{"n_layer": 12, "d_model": 64, "n_head": 2, "n_kv_head": 2, "head_dim": 32, "d_mlp": 512, "vocab_size": 2048, "activation": "tanh_gelu", "norm": "rmsnorm", "norm_place": "pre", "norm_eps": 1e-05, "positions": "rope", "rope_base": 1020.0, "rope_fraction": 0.5, "qk_norm": true, "attn_scale": 0.332, "bias": "none", "tie_embeddings": "early", "parallel_block": false, "extras": ["local attention windows", "normalized values"], "init": "trunc", "init_std_qkv": 0.0625, "init_std_o": 0.0625, "init_std_up": 0.0625, "init_std_down": 0.0, "optimizer": "adamw", "lr": 0.00431, "beta1": 0.9, "beta2": 0.99, "weight_decay": 0.035, "lr_head": 0.00812, "grad_clip": 1.0, "warmup_steps": 507, "schedule": "wsd", "decay_fraction": 1.0, "decay_shape": "linear", "final_lr_fraction": 0.0, "batch_tokens": [16384, 32768], "seq_len": 1024, "doc_mask": true, "train_tokens": 152900000, "steps": 6515, "dataset": "wikipedia_en"}
Each number is 128 + 24 x the weight over its row's rms, rounded and kept within 0 to 255. Layers, rows and columns count from 0. Numbers have three digits each. The size before them is the row's rms in percent of the matrix's.

# layer 2 MLP up, 512x64, rms 0.199, rows 100-199, columns 0-63
100:149140099166145098161181124158149146104161157099130124127109156109131092081123111141139118095142144105120150091156096119134133186129082139147137111132105142132112116094130105109152086145139138
091:094129151157122127134140141143099121099115143049148137138076128132093113097183127107142124107145108094130146171135097090129129130121100151116129147129139135134106098115107120107142083103157154
109:090100172139144084131160115139129101102135149127134135137095145140111112125164092126107120090121120123119152116143126099124109127096092164128148100108108118172129145068111121115114095158148185
104:128120114136140104185156112131131099120125164080126121140097153133097118091178121127136141086159142100115141123159120094117148140103158102178166124111134142117104130139120096083139104151095113
110:100115092157146123102162118162110168080134161103155130096115138106130102102146106118167111104124152111137137112152140117114143157136163075178117127127132130104093132120115092100176135113140144
101:117133153155130085137132157139116114107124127143114040120110131112105115152113099120141109125122108107115147142088144097118165100093116121106134138114109135126083151108076135119135066113135105
101:138132134181134144138108130099123141101123129150143126118123151132117099184154117064177154104139099133104139141152125104112108165105104086124099159122129141154115125107132089114125071137099138
104:119096134140083114152126136108115144102109157138123055125140120090101087158157125119157142110091117115099114134129118084147139158101112137119147130133113173131104086111091111105158119138117163
113:104108128148124151154123142155125103067141163127120161088154162100115096144166108110169139136105116075093133120116093144130111123133142122117137136135156157076126115145107083111163121143122110
095:067150087121164130125154126159098118128106163119138111154127144137111106094164142107146155150095124158125132121151109151141153107107120098126168111137127142146138060139096109132112120160175134
025:114104144139118126118109092138122131186137087129091127072170170107127096116123147103146113096120112123141115103087100141109100146132123139149108141111173112071138116150107122131108123115093159
095:139151162147143135147175144170116080142135135128161116121101123128128144113123132096121099118126081090130121124120144138124113148097100122186134082072150089102130118148123113117164148125097094
102:112128128179120128140157175168115125124149108052137116130146121097125117121132094105125083092121148106093112113167156100121143130124113155116137123126127122132109149144101066129119110171109124
097:098125141153143136176158153111104096111132155136126133124084147100103123110166098109136116136118130078118126144114096117137150120090100185125167128113149107107091101139115077122155099136121100
100:107119101135124107184157124113105157115156132115159131131125110100109065114133117100136104088090119127085097121108130137093152108120116164152167123086129121157126097094120117093141091122129139
094:101160137141106077120115122156106139101102112118149094101092165085131104098137137155123144094124110136143133124118145147083123096137108112140154168152164173130123093120124115103182132107150114
112:127127123126140100155124130142134092116145192077128114127141119109098098114138121122087133113158098142099106179110105150114141081129091123121147143114113146113124141128074109070158099122135128
108:110143101182058129131121185095104142120138114112147122122128143109122123117150114101147119104100166119117118130177137116115107143115143133170123114124099127096111120118146097130181085159133154
111:126084122134135131139212143134141101091104145119157105131117113165091121134128109105145122117124115118101163147113121105120103088154120145133135088129129131101066140118109104097143081149135110
098:094106092172113101119145167075127111122141104133163144113119107153106135103145135115112129102083165121085124125123124116151098171098075145127092135122096107109112101103128130141147125169117125
109:134092173148131097135152126132132110095118117121136094143120107119088097134139118129116122124104117134096155142124113089113168091143078164129147145146133152128065130114084083114162089127141107
088:127128149169102128151143134161136096097128152124126113124072139099110123113159084094148110133114120118112144133137148109103154128138086158105111072075093116118106107123097124107139091138095102
092:135098109130104111142109111141120123084128128054176132108117137155090128105132132110168120130124138166106087124157133139132175162087111102117174156125148157147113135124121116118145135127175120
113:147132123141141119129158110159125166099172122093144131139101140110096093130144097148189107095129110087108116183120157122117129156123124104146162104139103106106109118119101133099131072135117146
092:108109109156127090166152187133135132132155146104149106141153130102106098124165105108151094101142121107108150135122131129100146134143100112111131102118110144173109105148122093062132081141124153
097:137120123146138120100183170157137086134126099094155119113091131117125136093135094150159179134155151147160130109171164129133152109118095115183137137108129119116102127106103102128087113126124119
117:122153091180126111132136131112092108128145122129125080113111177133121134122163124100153089092131160115121099116130136084117160130103130139158143111136121149166054120134099124102131120170137113
104:133127163131112110155119138142141142099142192117137096126115110082082087117195106107126122121115148110112087159135089124128152113104112158105122140119119128146112133151093080099128112118138110
114:107139137175078129125129122121078143075141134121141132103097135101104106110137127091165102094140120090117152128139136113126114121100096115150130087132129112122099125099148086065153099132120138
100:128112150137142126169133119135106095066133194127134126096109135105124128095148107129142144112153171108108118150119112106108125106116109122127136098124155117129086125151078125092141085187133119
095:075106131147131118139137136126081122127136128127121121110111110098079097126154099102136132137098119120129145119116133124122138120169062190137142141110103106132129069118103119094155108149173120
090:114095101144136086101113145105138101091097136124146118096086113091112098156150110111116122081158155126122107122153098079156145139118106140106129162147119178103097110119090126106156128120119116
098:093126141122088131156136151102141148115105153156131032138125163113130103174132093087140097127105128120113137099139118171100106139156119114148163135110136149140128125147130121133161115124114100
101:112129141186110119133138136084113146102153121098134103097095176116126060120148115114166157101110148111131131111135097129123132159146157097169150139148127109158094118113132129125179118113108124
079:106095118098149141122167126134146143121177135135142126152133128147087095093117133152105129124078152145117110101152123146077172111131147169123124136088116141138122160106079103085112108118109155
106:107128157137148092124191122170089122115106113081145130120106171136113128124132110100152138115157122122131164090130137079125127133118101144101118147114115112156115098066114132125133075150127125
082:115148149142128128138129150129129162117096135122178118093120161132129135107123107129141128089129121120151112108116117160113144070154100130169171139137184146149103082114150103133159148158185118
077:121106130117137149153161116118152135115066099102112164136139151121090136121133117165138110152146077118122146149159140103067125143074120084129094130112160127174138121118116115111153145132146122
122:107137104175156107168100123149097056113132145124128115124068113130109129155161133127119140098143106069121171147118146124104134119117080108150126134111143116145117093124122113118124114149093126
107:103139092167143131097163145107088082071103093111136151076089152130126129133159140083143144100115136122145145139136129085141099116107113136140129135128115095134118124100116127101176134146101130
082:142090126136141140168140135128121132149093147103144143089159114145091145107129142170132108131144152091107135111125118120106120085105151113131075096100104114102144103110105103138095084170135175
118:114146123123131142123121146102126124130137170122148125087112177084103092173133113101128107113143094154120149132139185139093143109127132110172125130062107097165109106149123122109142143129111161
102:049174145137085127162111135143102135157075173127132139100116128156107121148172114140130145132149152151090133140165171128156124139155113137119126140115132128089136112119093136140148128135132145
084:115153135143134104130119087115141095103112121128136158132125129158126103119147104129112106099121137102076098188113069124140088133133102178141100135133138172140135133102147082120146098147153149
106:133113089147148094136151110128122166117139110095152155109117149131115119158127127130172155136094069104122175149156190134105139162134111128167122126098169120130130129102127111127155114165116157
102:126095127142120127162138124136129115088123148149137140110142133142068090125184091139138148143118160145113112121106105092133147170123109134093117097101127155137102110132100107088170067115128137
092:122109141154123153119116122102093150122070134111122122114090148116131104161119122098143091112133133102123109143099095103112098130108098164114126150144148128085097117125099125109176134174192128
095:135137067133148134146136123128071099116135120104149172138099127118121140117129133101160133117114163101087106136106100098101121132108115096159174124127148123124136061135111089132160156143141110
109:131103139163094108138142122147117126125146109089157123117134098117104144144168147104134140121164137095122154137124135061129117122054105118138125071139123129145093125138094137106118095138114085
105:072146152133090128136136141134156101121132112098177109132143121146107100155138111101146116115121184131128121166134137123058143098115134109161141150091165113170118131141090128123141120139093121
103:093112118143102127154130135123120118136115145123163084130130100119105076140148065087144124118105130130120148087118156122111116117151106171098146072117148152155086119106119137092138105121138163
079:138151113163113104111147169144118095122183129073147136103088126092083093103173110108146132107142111135116127117151120098110125120139070148120132117098140146125112105105117097112153101145126146
117:142103138156100119183124125138058143113089154115171143131122126120113105152146111082113119119101116119137156154103138098130131133169111172130121118125134110119140081136088139088143130163151106
101:127108129171143099111120177129142103124121108139160141108132097107093127155206098164116161123139134119129104149126101129145196120147128113157145141122134143124102139118081118109131131158146158
089:093125132140121099147150176114140130100124140143118089140146155074100108096148126140106168117066107078150124104110114114120149135158110154149134100092102129149125101145147101103127151132153102
085:142104136131114124085131100132167099098139119115136125083135100100153118147131096095098112130149185078131148168135146132134110146150069137126091130096139122141128115121087139101135129174110134
111:118124141167099095148109185135070117098121108097129097139101097093102112128121112076136094118102124090162126138125111100117124117104107143156114107091117138127102123129149144108099098117093133
099:125137110161150088147146165141120128106185129049156115116109133089119090110147115120139127104136100127125112111168128139120138143110110171144167150125142142120101091097127100112139110143113163
103:120108120130126138158164119161106130121100125128142111137113139124077118120139130124210138122093140125099180151139094110126140145101111129186139125133133116138120096113091117074150097155140105
020:089153117127114133136167123111117169155120128139145123151073134105123110146107150142128160156167131124134127150141134125147070161136134103083131120108177158192123160140125125094097129125142108
109:069127119201133113133166150137076132110139192105153090116105127126139121150138085116120124104096097120122109139141120149122133128151122142120150128114147111071135129123128130117144083146117137
106:164109129142109114145134149130121158129113101148153139112123164125111128123155073159131145118152138084115125123155130089138199174106124110087125110142110142121109113106101118111150108165098176
116:125129120147136149129141115121124158141168189148128087119131183141132103151125093099159111123086120101084125147142169138090118129160100138097133096107124124115120130132104119118162069146121148
089:128141117181154104139132199129119100131141121103136127107092117111124127105102131078155136077168127117136109128121111147157094118123102160187139142135098148134115077119116133114131131161121120
103:098082154128089118155141098140139124122151132111132098137139109146105134126174081141133117107160130100104129176127112119127160111087126170150127105108139150078111153109114099079119089139105133
108:120119162166131092122140126157108125089123104058135118127125120131101117125139112105115099122118144092067168154148158085142133099142121161121120105113143127140097131129093130134114068127100127
102:117143149112129085145126142130142147090132155114138139118126184124102120120183136110168128091119137091127147157117096083147151103086109151132114152161118172156123145119095108092151121117130163
095:140146128170109081147143136130115130111142150142140100140079170123103113124123086125156150110130137142134123110155157111101174117119098139131152148120134145109095118098059134090139100150108173
103:143130137156142126161140132117085129136098109135137171153134130127115103118159076144088101095154180087114132131123123079117119111152092125132143131161150155127133081111082111089128113152122141
093:144138123155089068143130136116136118123148162116158101128090133103106103128133117115135090120159128134114118138170150123112141130083096139171179119103143133127105110130083101106163124130091173
098:098107169146135107112142133131102123099151102079150065110093136135107094133129103168141117118149095110135116098113166130123142076157129129118141148111122161118122128118112136116113115116076179
105:081104111131132094143152119129146126129136128107103104118133111135107101140160076106101090145096123132087096125124146119118133124145078133095139137113131148142079115112093053113155105141141107
103:127112159170114128176146153139123109103120176140138106119118120132111130118128116098150152143138126114105138110119099130112126113122096144097120049110109114153094127130089101088138076176117107
112:129149120140112125110140109161134140082101101105170146106094129129095101151174128147144143128140107131142120110119150095080147096125115136111105163080168141145128104109112087118172083125143143
112:072114137156090109124159126114100133112151124127137091118099127104101153175137107095182117118117117118081157121126112094140140125107114134112160147116153120124124081093076111120147115141113162
112:118108168162126111154125169125095104114144126089157064146141128096105128131130097121137094118157093119118113137145138111125158119064082159102136098123152112137092128153105114141118140156118128
102:064104154175121134144145140083113121107132139132107121077115155142144092166127094100146130112115135086085126132094080136108089106146115147145126126140128141119113129119115103120168091149133120
087:126137166135116129149135137148173108126169157108131149146132086107124108119129130113133112116110174109100159154117078140127106140175085125124153161128198122121146110095138133118146135153135174
116:157125104162129120160100169103104115113097120138146122161123129146111086125121113107120097100115131097119115148108164095098098167166069168098128140122134147132112091104109138128162099137094132
092:085143148120096127097147127143115139129114189096119124102061151131105116138135135089081174115113117126104145112131119167121149090093106090138121107102129100146098121121132112131152098145126115
092:120133121174115099161131136122128157097106157095133121105101136122114084132138088124162127115136109093113155128128143079104151169137098140121154116125118133132096094139097100114158053146130135
112:130132120135147097112163146145126079098125141124135116129089126126046127150167112140114083120119150106075132133138134081103107118120109144091115167136121140133121116100082116118118117111134165
108:123134087145121152144147117098115081145150131128138137123147166140080137133203119135147133099123158113116152143145134097096135139089139117123148133148139143103103121110112087059130115163111150
087:129135100152079121173153134129121144102118138104136101099086147128100106098150129081180102121134118133100124141162152097115111108082092137167130111113143124144097095135111109110165103157122124
098:129105105160127075162173135124099093152148110104151136151128094069119107131140095113121111127135126115101120140095119124102155128135106164169155127092113084112118102115124143101134128171141096
086:108095118138096106166160167137141140116157149102137128122116131094086095129159089084154106144155155127114112146124128118112110101094096180147157147114155131132114095104085096100146127132116127
108:089151152163117114125154151143126096074126168115139099099129122106109090137158071094126136079128159134109106146163127133123136117151101167110122145120155175097104104123122122116137118124097139
089:106114143162130093143161147132108124104139146092158103133108130099126097095167062130166122107124126138128120095142123126127147145116121130113172128095154144119119063109111107095152076131120127
095:130126113146133110150133140105129129106147141154120153084135147114099107145135118137143101115158146087114191129090121063121130129108083126104110158168120178135115136120087115109162132153154105
083:080159126128143150150116146173079140159149179121157164108159129140094130126170147081144148104087115087121122147125109145159129130128123120111090113146143117098129097147130100137144144162133121
063:109120133128137110125130123149200117126142120106202130140105146137121140129131130129118103129137127096186144121159172135184130154135115178136135138141070156123134120101103110119129138102139114
089:120133122156108109143121125140096123113114122094126114119061106097113073120141097100137144133139090110120153134091135117113150104131055163100112121126126138146120103124105130099148102166170148
109:132149115135118132155160127153137101100170126125177099140113120120122132144110102157181123105088146101064101133089122138103113134101124148127127088080151097147113105109109131117131081138112135
098:108081160132096147158131155151124140127122129135139123139112096159109084161153071134135126132155122120096085143123110144132147086127126136154126052101109087111142091121123111108133108142120138
103:120112139164120109130115190135087128150086116114165131121110156090131131140141103142155089123132152094147166117111148130139171113095111133168132118118157116149080130098120133124152117178150156
117:136106163161107146140122166139109140107101129124139124147149187117083126142156112143168115103126147080116172128115115087131136138136144146119098142144111111150123102115076114089157102165150151
091:110153152171151082187148114144105138144083156140180147109141105114132150137198114109120133079123134097102126126126128128122123121151107107144115118125147144117099112131099149098124094158123121
091:101098101140101118157162164140142133088100157134144108122160155092097106148149104093163132101138147071109133119115122085127130153130112164111130122126121160146106107124088099095142129165135149
079:116124127125160067123143097153150129109092132119158130159139110120127126160156114139107100115115150098082105174102122087104126113142121129123104143143192174114093109115117101124124123154102102
101:120127163150113122151111126113117094132120083133147135117152129168082119156190103131106144129146155108085163163101132071118119116111113132092109069133140141153111130141093132125110107118122122